Weights of a small transformer language model.
Size: 15 layers, 12.4M parameters.
Architecture: LayerNorm before each block, learned positions, biases, tied embeddings.
Each number is 128 + 24 x the weight over its row's rms, rounded and kept within 0 to 255. Layers, rows and columns count from 0. The size above them is the row's rms in percent of the matrix's.

# layer 10 attention output (transposed), 256x224, rms 0.0405, rows 48-63, columns 112-167
size [109 106 108 110 105 108 107 104 110  97 105 102 102 105 105 107]
[[144 110 126 161 155 111 135 154 146 140 117 139 103 107 139 160 123 104 128 100 145 161 160  83 153 132 115 146 114 116 162 127 150 103  92 108  79 107 106 154 154 147 105 196  70  69 162 123 140 115 137 144 113 135 133  76]
 [123  81  86  86 121 109 144 125 147 107 118 127 110 136 144 146 135 114  99 139 122 146 156 119 164 113 121 123 118 103 154 125 137 100  95 126 147 120 150 110 112 120 106 126 160 151  99 104 161 132  81 109 143 115 133 144]
 [175 129 129 152 167 136 128 146 116 140  94 137 116 105 126 122 155 136 152 117 143 142 108 140  98 180 126 121 114 113 126 128 111 156 135 103 107 180  96 132 139 134 160 115 118 148 126 125 136 114 134 166  92 131 122 130]
 [126  99 111 149 138 156 112 104 162  99 133 114 125 130 147 106 160 150 150 129 114 127  88 113 125 110 145 135 138 130 110 130 111 129 140 145 155 135 160 136 124 134 148 130 101  60 140 143  98  78  50 168 110 140 133 177]
 [173 152  65 141 143 174 147 134 104 142 171 140 106 127  96 130 116 111 137 135 118 119 131 123  93 104 110 110  99 115  98 129 130 150  86  98 125 130 118 139 124  91 173 150 119 148 108 125 125 175  74 101 113 182 141 131]
 [163 177  92 151 119 153  99 121 132 182 182 129 122 146 120 122 139  93 118 154  97 130 113 130 172  85 125 127 116 129 165 124 173 145 131 127  92 128 140 113 120 144 109 127 166 152  92 160  91 113 160 136 141 168 158 101]
 [123 129 145 136  89 146 157 172  97 113 104 109 111 108 128 124 117 147 129 145 118 143 132 109 148 114 141 187 147 108 156 142 106 112 134 125  90 121 149 118 176 130 119 153 138  95 124 107 150 121 122 155 117 100 129 150]
 [124 138 134 108 113 132 140 149 117  87 119 172  85 145 101  93  94 116 108 151 128 146 117 102 120 168  67 135 148 110 122 152  94  86 136  99 128 118 131 120 110 112 150 129 181 115 134 103 125 177 139 151 105 135 110  84]
 [ 94  79 134 113 115 109 144 131 154 135 154 155  75 128 121 121 119 129 141 105 144 151 112 128 104 155 101 111 101  99 136 133 160 130 151  59 140 138 128 100 100 131 140 111 132 143 144 126  81 118 106 137 135 142 124 115]
 [115  94  93 106 116 112 121 147 107 151 167 144  94 125 158 118 158 136  82 144 155 146 152 120 132 138 105 135 122 137 100 138 148 115 115 115 139 147 137 153 137 121  70 128 138 136 103 139 103  84 116  79 121 116 130  94]
 [160 114 161 159 165 123 107 117 139 142 101 130 116 155 115 160  99 162  87 151 156 141 172 100 132 114 151 106 148  92 164 133 152 141 132 153 115 131 155 130 120 167 119 159 105  87 111  92 160 159 120 122 104 159 125 120]
 [150  99 138 175 154 179  92 109 122 128  93 142 117 126 151 144 137 167 148 138 157 133 100 136 126 146 120 113 118 142 146 116 120 144 120  88 135 107 139 156  92 139  50 144 129 170 102 148 175 156 132 131 144 167  69 116]
 [ 98 186 104 108 140 117 117  87  88  97 111 162 116 138 123 157 113 186  99 150 111 183 138 108  65 159 167 139 124 123 135 135 121 142 109 138 130 116 123  95 138  91 135 123 111 121 149  97 119 133  76 114 109 107  95 127]
 [ 89 131  76 140 151 130  98 179  78 120 133 114 139  71  94 134 108  97 130 155 109 114 106 127 129  91 144 142 114 140 204 117 175 152 132 127 107 123 143 157 161 111 127 143 155 123 108 150 154 143 121 123 138 132 115 136]
 [172 114 105 133  76 112 139 119 142 115 139 106 137 174 124 175 141 143 130 132 136  76 133 166 108 114 144  99 117  86 121 157 134 109 153 149 138 113 125 116 132 117 127 152 133 137 134 178 127  81 108 130 142  97 110 126]
 [144 110 135 107 155 129 140 175 119 123 158 127 162 146 138 141 111 108 155 137 124 157 139 126 127 113 187 127 139 136 130 141 150 154 161 117 156 151 109  84 151 139 170 138 169 146 104 142 135 142 150 161 146 107 134 126]]
# layer 10 attention value, 256x224, rms 0.0326, rows 49-63, columns 112-167
size [100 106 104 105 103 102 105 103  99 104  98 100 106 105 102]
[[143 156 174 171 138 134 133 148 145 173 136 146 127 118 106 108 110 125 151 150 144 121  93 132 109 125 136 134 131 152 133 140 114 150 157 133 125 149 122 162 120 135 125 154 124 135 129 138 111  84 162 137 127 121 123 113]
 [ 72 112 119 105  63 114 139  89 143 114 179 104 168 123 127 139 103 128 132 133  93 121 143 101 150 101 141 158 135 142 135 129 138 139 146 162 146  75 161 115 122 104  90 153 144 134 152 126 133 128 133 119 139 139 155 153]
 [129 143 140 118 110 108 133 166 114 149 117 128 125 116 111 132  82 118 124 118 121 148 157 153 132 142 109  98 109 166 136 111 122 136 115  97  79 144 117 125 125 131 122  97 173 175 123 120 132 108 184  99 131 137 116  81]
 [ 93 100 198 109 106  93 106 107 162 115  64 103 128 128 154 132 103 150 144 141 152 117 127 122 170 126 150 114 128 152 155 154 165  97 159 144 112 124 139 101 125 150  86 116 121 117 150 123 149  99 128 145 139  61 114 128]
 [ 96  96 171 119 117 131 160 133 111  63  89 102 125  90 133 118 132 146 131 116 168 147 118 114  95 161 131 105 151 140 109 138  96 121  96 136 151 116 155 125 126 111 146 129  89 100 155  95 160 139 104  98 116  98 111 149]
 [149 105 111 100 178  73  93  99 136 130 155 135 136 122 107 114 161 107 145 122 159 137 100 141 117 119 107  97 123 132 116 136 152 162 134 153 168 100 121 121  82 131 124 117 126 149 141 130  93 127 156 109 128 152 133 104]
 [120 109 112 135 120  97 102 122 146 171 128  70 169 145 151 167 160 127 121  96 136 140 112 157 112  99 173 117  98 107 139  65 137 178 127 127  96  87 129 136 156 144 107 136 101  93 131 165 165  88  89  75 130 107 153 153]
 [160 162 116 141 132 130 108 117  90 108 122  98 185 119 127 130 115 160 105 144 124 103 119 118 160  77 154 137 164 169 122 106  95 152 142 186 104 121 125 167 150 140 110 121 132 129  82 133 148 116 156 154 121 111 147 139]
 [150 160 158 146 171 139 137  83 151 112 126 130 123 160 101 126  89 125 160 121 117 111 102 118 116 131 148  95 116 146 178  82 100 143 114 126 137 123 116  99 111 104 167 118 117 120 157 102 147 168 148 170 163 162 125 135]
 [ 64 138  80  87 108 147 149 141 137 117 132 138 136  92 146 111 150 129 152 101 143 129  94 136 125 138 133 159 107 169 136 146 126 105 137 122 148 122 103 140 138  93 139  94 153 163 153 156 101 125 123 128 147 143 145 130]
 [ 94 145 132  88 134  83 154 169 126 117 142 102 157 147  87 123 107  81 130 103 125 137 158 149 135 148 120 123 151 130 108 144 141 103 121 161  97 183 110  95 150 127 210 135 122  91 164 104  97 106 108 132 134  98 184 118]
 [159  74 123 156  84 140 140 139 156 135 115 132 177 101 141 111 134  98 166 102 135 113 146 110 147 116  77 140 156 115 110  98 126 128 117 106 107 142 129 156 133 171 107 161 140 129 115 148 151 166 141 168 143 139 151 140]
 [139 115 144 129 109 118 147 110 147 139 125 145 117 203 139 123 115 142 121 120 164 138 153 126 143 170 129 111 144 128  50 139  79 101 146 127 117 124 109  85 102 144 124 121 103 149 137 117 128 131 122 159 108 127 128 129]
 [105 149 138 115 167 139 120 116 130 143 104 144 144 105 131  75 137 103 138 148 103 204 121  69 131 149 141 156 162 188 131  97 136 174  82 125 119 150 122 127 134 151 109 118 124 114 171 111 119 155 134 140 123 142 153 152]
 [124 126 122 167 122 102 110  89 147 125  95 109 129 121 141  96 156 150 107 132 131  80  98 151 143 137 107 152 115 152 136 132 133 118 121 149 103 135 140 175 121 128  87  95  91 116 143 116 142 116 120 104 121 143 132 127]]
# layer 10 attention query, 256x224, rms 0.0326, rows 64-108, columns 112-167
size [100 105 102 104 107 108 102 109 105 112 107 101 100 114  98 103 108 102  98 106 106 111 106  99 110 112 106 108 100 101 106 106 101 114 107 102 102 110  99 104 103 103 112 111 104]
[[147 105 135  98 138 101 119  94 155  67 123 105 118 101  97 127 123 105 110 109 155 150 103 146 161 140 150 140  65  99 156 126 130 105 145 102 124 134 104 121 112 124 103 122 122 166 126 159  98 100 128 126 169 155 124 125]
 [114  98 109 141 136 162 124 143 129 158  99 122 153 116 109  94 126 192 107 114  93 143 100 113 139  77 138 122 110 106 125 119  71 141 122 133 147 149  99 120  98 149 172 150 122 122 161 133 164 123 156  97 122 137 124 126]
 [146 111 175 144 115 124  93 125 129 126 154 138 145 125  89 132 129 119  94 110 115 144 125 118 120 137 130 136  91 118 136  91 166 163 133 163 128 115 149  89  99 152 125  96 146 119 136 120  99 143 144 141 120 154 152 161]
 [117 123 102 159  76 136 108 115  94 101 148 128 163 139 131 170 186  98 152 114 160 204  92 114 162 144 103  85 137 121 150 148 143 142  96 141 185 190 107 146 144  96  97 138 115 146 136  64 121 151 145 123 106 116 141 139]
 [110 111 112 100 128 139 110 119 141 119 120 145 116 133 168 157 113 157 148 129 109  79 150 128 146 134 153 116 100 161 102 105 154 100 150 123 111 147  98 108 151  70 136 109 157 147  97 121 119 146 163 120 136  94 114 109]
 [144 141  64 108 171 132 110 122 178 109 174 132 160  64 124 162 104 135 148 154 165 100 126  72 137 131 114 118 133 114 134 121 137 122 162 113 153 107 113 158 119 147 166  88  91 123 125 102 158 120 106 135 106 159  71 138]
 [118 118 117 123 169  64 148 154 105  69  94 117 114 161 161 111 117 142 137 127  98 120  98 136 105 140 118 180 122 146 119 122 111 126 124 144 143 141 112  90 162 107 138 154 102 119 171  95 132  89 133 158 140 132 133 129]
 [122 138 122 134 120 117 108 116 132 141 147 103 176 140 163 149 148 167 104  88 116 169 118 156  79 139 145 165 150 160 145 157 130 147 136 131 153 137 116 148 119  85 107  84 107 115 125  95 139 178  76 106 138  94 163  97]
 [146 168 164 130 113 128 177 103 132 129 140  98 164 131 133 182 106 148 121  84 115 170 159 156 122 169 118 118 117 116 165 121 137 144 182 126  99 154 104 124 138 176 118 143 135 122 142 118 119 115 105 119  57  90 100 121]
 [141 100 124 138 111  97 124 114 135 119 115 105 103 134 120 123  78 156 162 104 145 148 152 138  91 103 107 138 175 130  92 116 123 149  93 103 140 141 145 141  87 119  80  74 131 148 111 139 161 144 154 100 162 145 101 139]
 [147 103 133 129 129 163 150 131 161 135 122 162  93  84 150  78 157 157 114 115 158 107 166 117 176  99 135 122 170  97 108 155 135 133 103 104 169  81 107 113 164 147 123 112 136 136  86  87  92 145 145 160 133 121 132 108]
 [134 121 132 130 106 127 145 120 135 115 140 153 105 148  98 115 202 155 128 130 114 135  82 186 107 138 137 158 115 128 103 157 103 118  87 104 138 141 189 135 104 104 131 129 104 119 116 113 130 135  85 135  98 112 104 121]
 [106 150 144 140  75 169  93 149 145 104 112  95 100 102  88 178 105 125 117 130 142 152 120 117 132 146 130 154 119 110 123 107 150 122 100 147 136 117 133 126 148  89 100 108 132 146 116 136 101 105 143 129 124  95 118 119]
 [145 171 109 148 116 105 138 134 130 102 132 139 147 143 122  99 150 160 175 104  92 115 123 133 120  95 132 147 139 138 106 116 126 112 128 135 137  82  96 118 131 132 109 120 104 128 124 132 101 140 114 114 156 136  98  85]
 [143 183 147 120 128 122 118  98 109 134 116 144 144 103  89 114 150 166 132 143 148 131 130 127 144 137 121 119 104  95  86 152  98 139 119 131 110 174 120 153 140 117 111 116 104  89  91 102 162 151 165 126 137 135 137 153]
 [ 98 177  77 154  69 106 141 138  98 138  92 124 141 149  93 124 129 126  95 148  83 107 140 120 104 167 144 114  98 118  94 139 156 112 136  87 130 149 152 154 109 163 140 131 138  93 129 154 100 173  89 114 163 125 125 148]
 [111 128 178 128 134 152  93  84 136 108 137 128 148  72 161 131 112 135 129 130 115  98 132 106 132 103 146  93 121 131 125 110 121 132 138 116 108 121 106 115 143 147 148 171 159 146  98 148 138 112  80 153 146 131 143  92]
 [133 122 147  95 118 148 142 139 135  78 169  93 161 136  97 103 143 150  90 148  97 118 107 118 127 113 103 103 127 129 144  99 155 123 127 133 115 145 139 152 154  73 108 154 115 152 133 132 105 153 166  73 111 108 140 165]
 [112 171 155 145 154 127 158  93 113  89 116 157 135 112 151 154 126 101 136 103 109  95 115 139 168 122 111  80  89 135 142 152 143 137 126 103 127  96 119  83 126 111 177 106 198 163 155 103 133 101 124 124 100 134 108 103]
 [ 88 129 125 124 105  77 114 119 122 130  97 140 162 101 119 126 149 140 102 137 129 130  90 107 118 144  87 144 109 117 132 131 124 107 150  93 115 152 106  70 145  84  77 106 145 138 107 141 144 109 124 154 139 132 134 112]
 [119 131 130 164 129 130 140 138  98 122 123  96 127 161 131  94  95 146 145 137 113  97 142 111 133 166 180 119 117  87 143 117 134 146 145 125 122 107 113 168 138  99 150 104 114 126 111 130 189 118 134 124 117  92 132 143]
 [158 125 120 128  89 145 151 128 107 127 129 168 161 152 226 111 112 162 151 129 169 126 121 111 125 112 115 165 124 123 113 131 127 119 151 149 123 136  99 135 141 131  79 119 131 166 179 188  82 112 139 112  96 113 135 130]
 [148 103 111  67 141 123 151 139 145 145 100  92  85 126 100 129 111 142 137  78 123 134 130 180 142 180 138  93 132 179 135 140 108 142 132 140 121 148 144 112 113 142 149 102 158  80 167 134 103  82  98 146 106 117 126 167]
 [122 173 126  93 129 144 125 143 132 147 171  83 148 168 160 121  85 142 132 115 113 108 138 105 103 118 137 103  96 125 113 139 161 122 127  92 126  85 121 127  99  87 132 132  72  57 120 140 116 110 129 116 148 176 162 126]
 [120 160 120 134 109 150 121  91  97 170 168 128 139 166 101 129 129  59 144 171 134 113 124  89 101  84 115 139 129 123 109 129 115 113 114 126 126  74 152 139 150 104 122 149 133 151 128 158 112 111 102 137 136 121  93 104]
 [133 106 154 116 121  96  80 139 114 143 146 152 163 135 156 162 124 148 123 122 133 134 144 122 111 165 160  95  94 116 131 124 138 113 187  90 131 120 121 147 115 171 118 133 159  75 132 137 163 143 101 133 109 125 125 152]
 [168 123 107 184 120 148 134  85 120  96  92 131 147 110  74 139 102 152 147 104 159 113 127 134 149  91  97 140 129 143 124 146 148  89 155 141 161 146 188 159 147 147 136 150 113 125  65 103 100 109 119 110 164  84 141 150]
 [140 129 100 117 106 138 135 135 184 157 131 131 132 178 146 141 136 112 140 128 101 138 140 144 115  89 156 123 173 114 139  86 126 129 139 153 179 153 122 102 113  98 123 112 131 169  86 141 117  96 121 109 117 103 152 102]
 [152 171 147  85 138  90 108 151 129 101 129 122  98 121 156 135 130 166 138 138 159 157 115 138 136 102 156 129 116 120 131 154 115  73  82  62  99 160 129 150 106 100 161 115 160 130 115 147 115 128 135  96 134 135 113 141]
 [104 150 126 139 128 158 130 157 155 136 131 158 141 109 118  80 127 110 113 101 115 128  83 168  92 133 114 120 161 113 127 110  83 153 138 133 127 146 165 137 107 132 109 168 157 150 114 130 132 109 116  68  97 183 133  99]
 [134 119 104 112 114 159 134  89 193  91 120 160 128 146 106 129 140 131 146 153 130  86 125 140 103 163 153  84 127 160 101 111 139 144  98  98  88 154 124 138 104 140 137 122 144 124 127 119 114 143 149 101  76 122 109 113]
 [138 106 107 137 103  92 127 151 123 180 172 162  90 145 162 130 136 112 156 159  78 117 122 139 130 133 141  99 152 166 125 136 144 142 141 109 142 137 138 109 130 133 115 129 178 116 113 114 171 120 146 101 107 143  94 166]
 [102 103 116 173 104 156 166 172 148 120 158 124 124 132 125 120 134 165 122 137  91 148 113 122 120 134  69 118 179 115  96  91 122 120  98 144 132 149 125 158  93 123 140 116 152 146 120 135  93 138 136 149 120 116 134 124]
 [109 159 116 114 124 144 107 138  99 120  83 152 141 132 124 144 137 150 115 139 136 103 180  96 112 128 168  88 120 159 105  57 162 138 114 122 145 130 128 164 150 121 120 112 138 140 125 196  86  65 147 150 146 154  94 118]
 [147  94 131 123 134 115  69 144 130 168 112 143 122 153 137 115 111 132 147 108 156  77 149 135 152 149 105 109 144 103 143 133 144  84  69 152 149 164 193 141 150 142 128 143 126 162  84 136 152 108  98 105 138 113  90 133]
 [129 112 110  92  78 108 117 157 132 105 146 139 160 120 113 138 180 168 170 167 168 152 142 114  94 144 114 146 154 146 104 133 141  90 118 110  84  81  81 141 158 120 176 157 119  64 143  90 127  92 127 141 116  99 144  95]
 [110 133 154 128  63  79 151 108 141 128 130 171  92 146 149 102 120 132 136  92 136 134 148  89 121 105  96 145 154 113 123 127 142 125 144  91 120 198 172 121 129 170 105 103 133 161 110 157 143 192 126 127 153 114 136 140]
 [131 132 173 130 122  93 126 123 133 150 121 131 151 132 126 116 124 133  99 147 169 106 101 136 161 154 137  83 139 119 138 105 112  75  89 119 143 120 138 133 177 137 104 169 144 122 143 127  87  98 128 139 106 160 114 121]
 [133 144 144 106 136 123 121 101 145 105 127 153 140 117  76 119 150 146  84 149  84 136 171 137 158 132 133 137 105  86  99 130 150 121  88 161 123 168 118 117 132 130  96 139 131 128  99 139 140 135  84 138 113 144 146  91]
 [143 125 116 117 114 129 104 113 119 143 115 100 128 128 172 116 117  77 137 143 139 146 121 127 129 126 127 156 132 144 152 115 109 166 148 147 108 116 161 114  65 124 134 132 148 132  99  87 103 153 175 100 140 163 152 113]
 [157 143 122  84 154 135 105 124  90 137 114 106 160 162 122 130 144 130 121 139 138 119 168 171 142 131 141 129 117 150 105 128 136 131 119 143 126 135 130 142  97 191 127 113  88 109 135 141 122 116  84 134 150 145 105  69]
 [134 126 131 143 163  93 106 132 147 117 155 142 149 152 112 127 146 114  96 141 113 122 149 101 130 138 123 112 121 138 179 136 122 133 110 153 164 168 148  56 167 171 149  94 105  90 130 109 168 150 152  99 102  82 112  84]
 [125 104 124 125 128  94 120 190 183 158 151 139 145 138 139 100 145 148  89 103 162 140 127 133 103 113 134 120 165 107 128 134 148 100 170 108 110  95 189  93 147 172 140 111 113 165 138 133  94 127 132 129 110 132 166 102]
 [116 131 141 118 140  80 116 123 152 158  93 143 125  95 116 135 116 139 108 185 116  96 141 133 137 153 133 118 145 133  92  97 127 152 155 125 136 126 116 109  88 106 122 158 136 157 146 174 138 108 106 172 105 121 132 140]
 [ 95  75 169 130 101 137 129 129 158 136 115 112 146 105 138 184 149  85 124  95 134 123 112 191 146 132 149 128 146 187 122  98  95 148 146  98 131 136 155 129 169 121 167  99 129  98 121 158 108 155  97 165 131 124 112 110]]
# layer 10 attention key, 256x224, rms 0.0326, rows 64-107, columns 112-167
size [100  98  99  99 102 100 104 108 103 107 105 103  94 104  98 106  97  96  99 106 104 105 103  97 105 100  99 107 100  99 102 105 101 105 103 104 100 106  97 100  99 105 106 108]
[[143 140 128 167 108 134 145 169 164  91 125 142 105 167 143 101 135 103 104 110 149 118 151 117 130 121 148 147 112 105 140 136 127 109 125 164  90 143 151 118 118 120 127 112 171 140 127 157 138 125 120 129 124 154 112 118]
 [104 110 137 121 108  96 106 122 123 192 118 123 159  62 120 118 156 139 141 123 127 122  74  96 135 128 147 102 134 137 119 164 128 124 121  99 133  85 129 152  90 133 136 103 107 142 119 137 165 104 145 137 126 178 133 105]
 [116 114 136 139 135 170 132 149 167 146 161 156 157 142 123  70  91 156 107  88 160 116 100 130 134 160 107 143 119 104 126 125 132 127 108 102 132 111 130 119 129 150 104  91 124 131 147 111 185  91 105  77 119 154  91 141]
 [119 113  95 149 130 164 103 165 127 124 119 143 138 119 131 145 121  97 118 159 122 135 100 182 177  85 129 141 111 158 154  72 194  99 118 180 129 132 119 169 121 112 116  96 115 149 107 127 122 140 105 109 123 136 110 110]
 [136  82 151  89  93  78 199  77 118  96  88 143 119 101 149 132 151 131 152 104 161 121 146 144 133 113 135 132  83  90 128 125 169 124 137 101 165 121 135 115 134 110 135 125 114 104 147 103 165  76 141 131 148 138 118  86]
 [142 204 125 117 136 136 125 135 136 156 151 115 141 107 107  92 102 174 146 119 121  91 120 143 140  94 168 116 157  89 103 120 129 150 113 133 146  93 132 139 132 159 139 123 137  88 126 132 131 123 134 140 138  83  80  87]
 [129 131 148 117 112 103 111 143 121 131 101  55  96 190 116  90 118 138 153 149 171 126 142 121 126 132 115 155 101 147 121 125 115 104 123 134  74 149 125 147 129 127 128 141 116 109 138  99 104 106 125 127 143 110 151 100]
 [113 145  98  94 110 179 139 155 109 108 125 113  87 150 123 126 144 126 126  98  99 108 109 185 111 157 141 151 133 122 132 136 129 135 141 103 120 128 129 129 144 132  74 137 116 118 110  99 150 190  83 154 125 128 154 135]
 [147 133 145 131 137 140 162 148 108  81 186 117 166 118 129 108 117 144 150 109 132 169 166 161 125  91 124 119 121 120 144 104 137 135 136 111 139 160 147 121 154 118 151 146 132 138 121 104 117 119 105 159  85 137 128 146]
 [115 146 113 127 105 100 118 135 136 109 100 122 131 140 138 135 127 134 167 112 127 115 137 124 155 141  89 139 118 127 101  82 136  98 154  86 113  96 154 149 121 112 107 121 143 128 113 153 147 135 149 169 133 148 130 130]
 [166 136 118 115 114  90 113 170  99 129 150 159 119 102 141 116  87 124 131 138 166 157 156  58 146  86 108 160  96 138 129  68 143 110  97 128  98 124  98 177 203  91 128 108 152 122 144 145 111 150  84 134 162 120 127 111]
 [119 110  84 140 164 150 165 104 154 133  99  97 103 138 101 140 129 134 119 180 158 110  88 108 155 151 130 164 140 139 124  91 152 126  81 136 131 157 122 113  81 133 153 104 103 139 140 112 134 141  98 133  95 118  99 113]
 [143 100 138 115 134 157 147 134 146 184 125 115 111 118  62 100 119  87 112 107 114 132 104 133 143 116 114 136  99 103 134 105 154 146 138 129 143 140 134 105 144 134 129 154 178 149 116 152 136 168 166 152 142  97 131  95]
 [154 154 150 173 139 126 128 115 118 100 126 128 139 115 122 129  92 120 133  98  64 143 164 105 122 143 121 161 115 137 144 115 144  84 124 111  89 119 128 151 127 148  90 127 131 149  89 138 143 144 104 190 147 140 111 141]
 [ 99 135  97 113 162 141 109  85  95 158 169 124 141 129  90  84 112 152 125 121 146 158 125 121 165 125 167 120 131  69 128 143 153 117 138 163 143 134 111 148 116 136 125 100 121 109 125  84 123 143  98 155  98 129 113 136]
 [113 127 149 117 102 116 115  93 124 121 108 160 160 149  82 156 133 146 108 113 106 157 147 111 102 177 170 168 114  99 121 152 143 158 144  95 128 108 147 148  98 149 145 132 116 123 128 153 152 137 142 116 153 133 152 123]
 [104 146 131 174 109 146 141 108 128  95 120 111 139 160 115 163 110  97 130 102 133 142 142 116 160 145 135  88 149  86 131 103  79 108 136 143 150 104 111 123 132 168 165 139 169 150 145 149 131  81  81 109 143 108 127 131]
 [ 97 150 105 124 175 122 105 124 150 145 135 119 152 161 104 121  75 156 106 101 118 127 143 140 119 121  86 126 118 116 144  89 161 147 130 127 123 128 132  91 124 117 133 130 147 102 122 121 108 128 113 154 127 164  92  81]
 [104 126  99 189 155 114 133 115 141 148 171 137 145 120 140 141  92 161  76 113 106  95 133 146 147 124 156 121  99 118 173 134 101 144 178  97 121 111 152 128 152 145 109 149 132 140 170 174 112 144 121  72 105 100 128 143]
 [ 81 107 105 158 166 137 133 158 104 111 123 145 128 132 131 151 150 132 158 181 138 115 115  84 161 124 117 168 113 108 116 104 111 106 112 127 130 110 126  78 151  85 130 122 129 112 135 152 124 118 172 125 133 146 133  99]
 [145 142 160 153  93 150 147 128 116 139 120 111 134 114 167 125 127 149 137 129 139 142 132 138 117 138 148 108 134 169 104  92 168 164 109 148 130 166 123 104 139 152 103  95 162 156 152 111 151 154 150  89 105 137 188 160]
 [107 190 127 103  85 148 155 129 139 158 165 123 143 139 162 133 178 115 121 151 115 164 124 140 152  99 138  81 144 102 143 118 116 148 147 127  92 138 131 122 123 157 109 112 102 108 132 129 128 102 150 129 151 127 137 156]
 [159 170 153 122 157 148 111 158 174 133 143  97 114 163  70 132  96 102 135 159 114 129 145 133 110 141 128 117 151 163 129 166  97  97  99 143 141 142 142 163 125 130 155  93 145 131 122 170 165 118 207 118 122 173 111 117]
 [119 146 110 143 135 120 160 148 120 118  90  90 143 146 156 133 165 106  57 135 121 124 133 116 111 154 120 141 169 127 131 188 114  89 159 123  93 130 115 149 127 185 147 123 120 144 165 135 137 125 155 160 134 147 165 145]
 [101 143  61 128 125 157 119 122 120 129 104 158 130 155 132 136  77 174 113 116 146 117 154 115 158 108 111 101 131 115 102 163 112 141 115 137 130 124 118 127 114 135  94  78 161 155 169 134  88 102 121 160 116 144 118 148]
 [117 101 129 152 183 105  96 132 187 127 152 127 178 126 150 163 118  95  90 155 129 131 122 106  89 122 165  96 111 101 102 160 133  93 128 109 109 134 128 119 139 136 122 136 118 118 183 129 161 137 169 140 145 137 107 159]
 [172 112 160 143 102 161 139 173 157 139 138  97 112 124 112 121 145 163 130  64 142 103 155 173 181 118  98 151 145 149 109 107 126 127 143  99 137 150 107  65 118 130 144 139 140 130 134  82 113 118 106 116 115  98 113 164]
 [169  96 144 132 101  87 119  80 118 149 130 110 112 141 163 120 129 137 108 138 156 112  99 149 133 144 129 106 121 144 132 131 176 158 138 122 139 131 121 165 136  94 153 134  76 129 149 141 119 136 129 123 152 133 170 119]
 [136 100 140 169 147 117 164 148 121 160 114 122 128 162 110 111 102 126 104  93 131 160 167 153 128 101  97 143 185 151 134 141 114 108 102 115 133 167 126 161 123 126 150 113 128 107 136 148  92 129 122  82 120 142 126 147]
 [143 119 113 125 156  65 109 129 162  98 130  94 135 164 124  99 124 165 113  97 159 112 144 122 122 157  97 117 150 118 143 136 127 129 146  95 130 152 116 152 122 123 111 162 106 112 157 133 118 134 147 110 121 145 144  86]
 [135 117  96 119  58 149 116 157 118  94 104 124 169 121 129 102 135 139 101  97 124  96 119 102 115 136  86 119 135  80 150 115 116 110 115 142 152 139 155 119 128 125 151 148  87 107 119 150 160 201 102 157 122 113 118 110]
 [110 157 140 156 122  91 100 134 147 163 135 117  81 164 147 118 110 140 135 120 133 132  94 114  62 121 185 190 142 109 147 180  94 124 164 137 120 143 177 101 145 126 111 116 122  82 122  95 141 124 147  74  77 102 157 146]
 [124 107 138 114  91 148 133  98 162 116 167 123 120 137 109 109 135 125 119 141 160 189 162 110 133 178 128 114 136 116 109  97 176  81  94 131 108  96 185 160  91 131 103 166 151 174 153 135 111 133 150 118 150 113 146 130]
 [104  85 132  97 121 117 126 120 118 147 130 159  82 102 126  99 152 144 102 142 100 131  72  62 122 180 136 120 122 113 115 123 125 152  73 106 144 144 110 102 133 123 143  91 148 156 119 128  95 104 118 176 119 155 100 133]
 [139 130 120 130 180  71 154 141 155  94  97 161 107 103 118 118 163 132 145 151 119  94 141 129 172 123 116 109 125  84 114 158 106 136 143 121  87 170 153  83 113 150  77 114 146 117  89 112 127 145  94 115 190 121  92 134]
 [142 127 131 111 125 153 152 124 146 148 136 112 144  88 107 114 133 154 121 135  87 147 153 170  73 130 133 154 122 121  91 123 131 111 100 138 131 138  83 117 172 105 104 128  99 109 121 128 101 149 120 147 147  93 121 149]
 [130  64 127 143  88 154 101 173  94 134 182 147  85 130 104  98 158 129  92 129  81 128 132 106 125 126 133  97 110  93 139 110 134 138 131 115 123 160 105 149 129 150 124 173 157 165 155 143  95 136 164  87 158 153 123 147]
 [ 68 114 127 143 158 123 164 123 155 137 114 155  99 117 141 111  94  87 102 100 123 146 135 141 143 156 127  99 105 148 105 133 106 116  75 150 146 139 110 103 118 132 109 148 124 149 125 117  96  90 136 154 100 154 156 124]
 [133 140 165 159 144 113 126  82 101 135 148 111 122 103 118 132 105 114 101 132 164  97 141 134  98 124  88 162 172 131 108 146 165 151 107 117 139 136 116 155  99  93 142 107 123 127 136 135 101 112  80 127  61 138 115 123]
 [141 138 122 141 143 103 125 146 119 100 117  96 129 148 152 116 155 122 105  91 112 141 123 133 123 151 118 104 111 133 108 108 123 146  89 128 143 140 100  92 154 114  99 138  73 166 158 135 123 133 100 154 146 103 141 141]
 [132 163 113 135 108 161 125 116  95  87 147 102 151 158  88  93 110 140 146 133  93 125 110 128  98 132 143 105 129 175 128 155  96 130 110 115 126 130 142 164 112 128 151 115 127 130 143 107 120  89 119 113  96 125 117 159]
 [148 122 129 151 135 120 143 129 142 123 166 169 127 159 195  83 127 144 118 153 149  87 156 111 118 134 134 141  66 124 148 127  95 192 147 141 136 112 163 114 164 118 127 121  92 138 136 125 132 134 117 121  85 100 137  80]
 [132 139 133 144 148  66 140 134 130 137 140 130  80 122 163 122 113 159 101 120 138 104 127 109 124 125 109 143  93 140 147 179 141 159 164 104 124 136 163 128 127 162 116 159 167 100 141 127 152 153  78 107 131 120 147 118]
 [ 88 131 131 100 134 114 113 148 167 139 144 121  98 105 139 131 147 144  91 152 174  97 137 126 123 135 109 145 128 135 132 110 130  97 127 122 160 120 144 111 121 166  94  92 139 117 152 131 167  92 125 123 123 129 102 163]]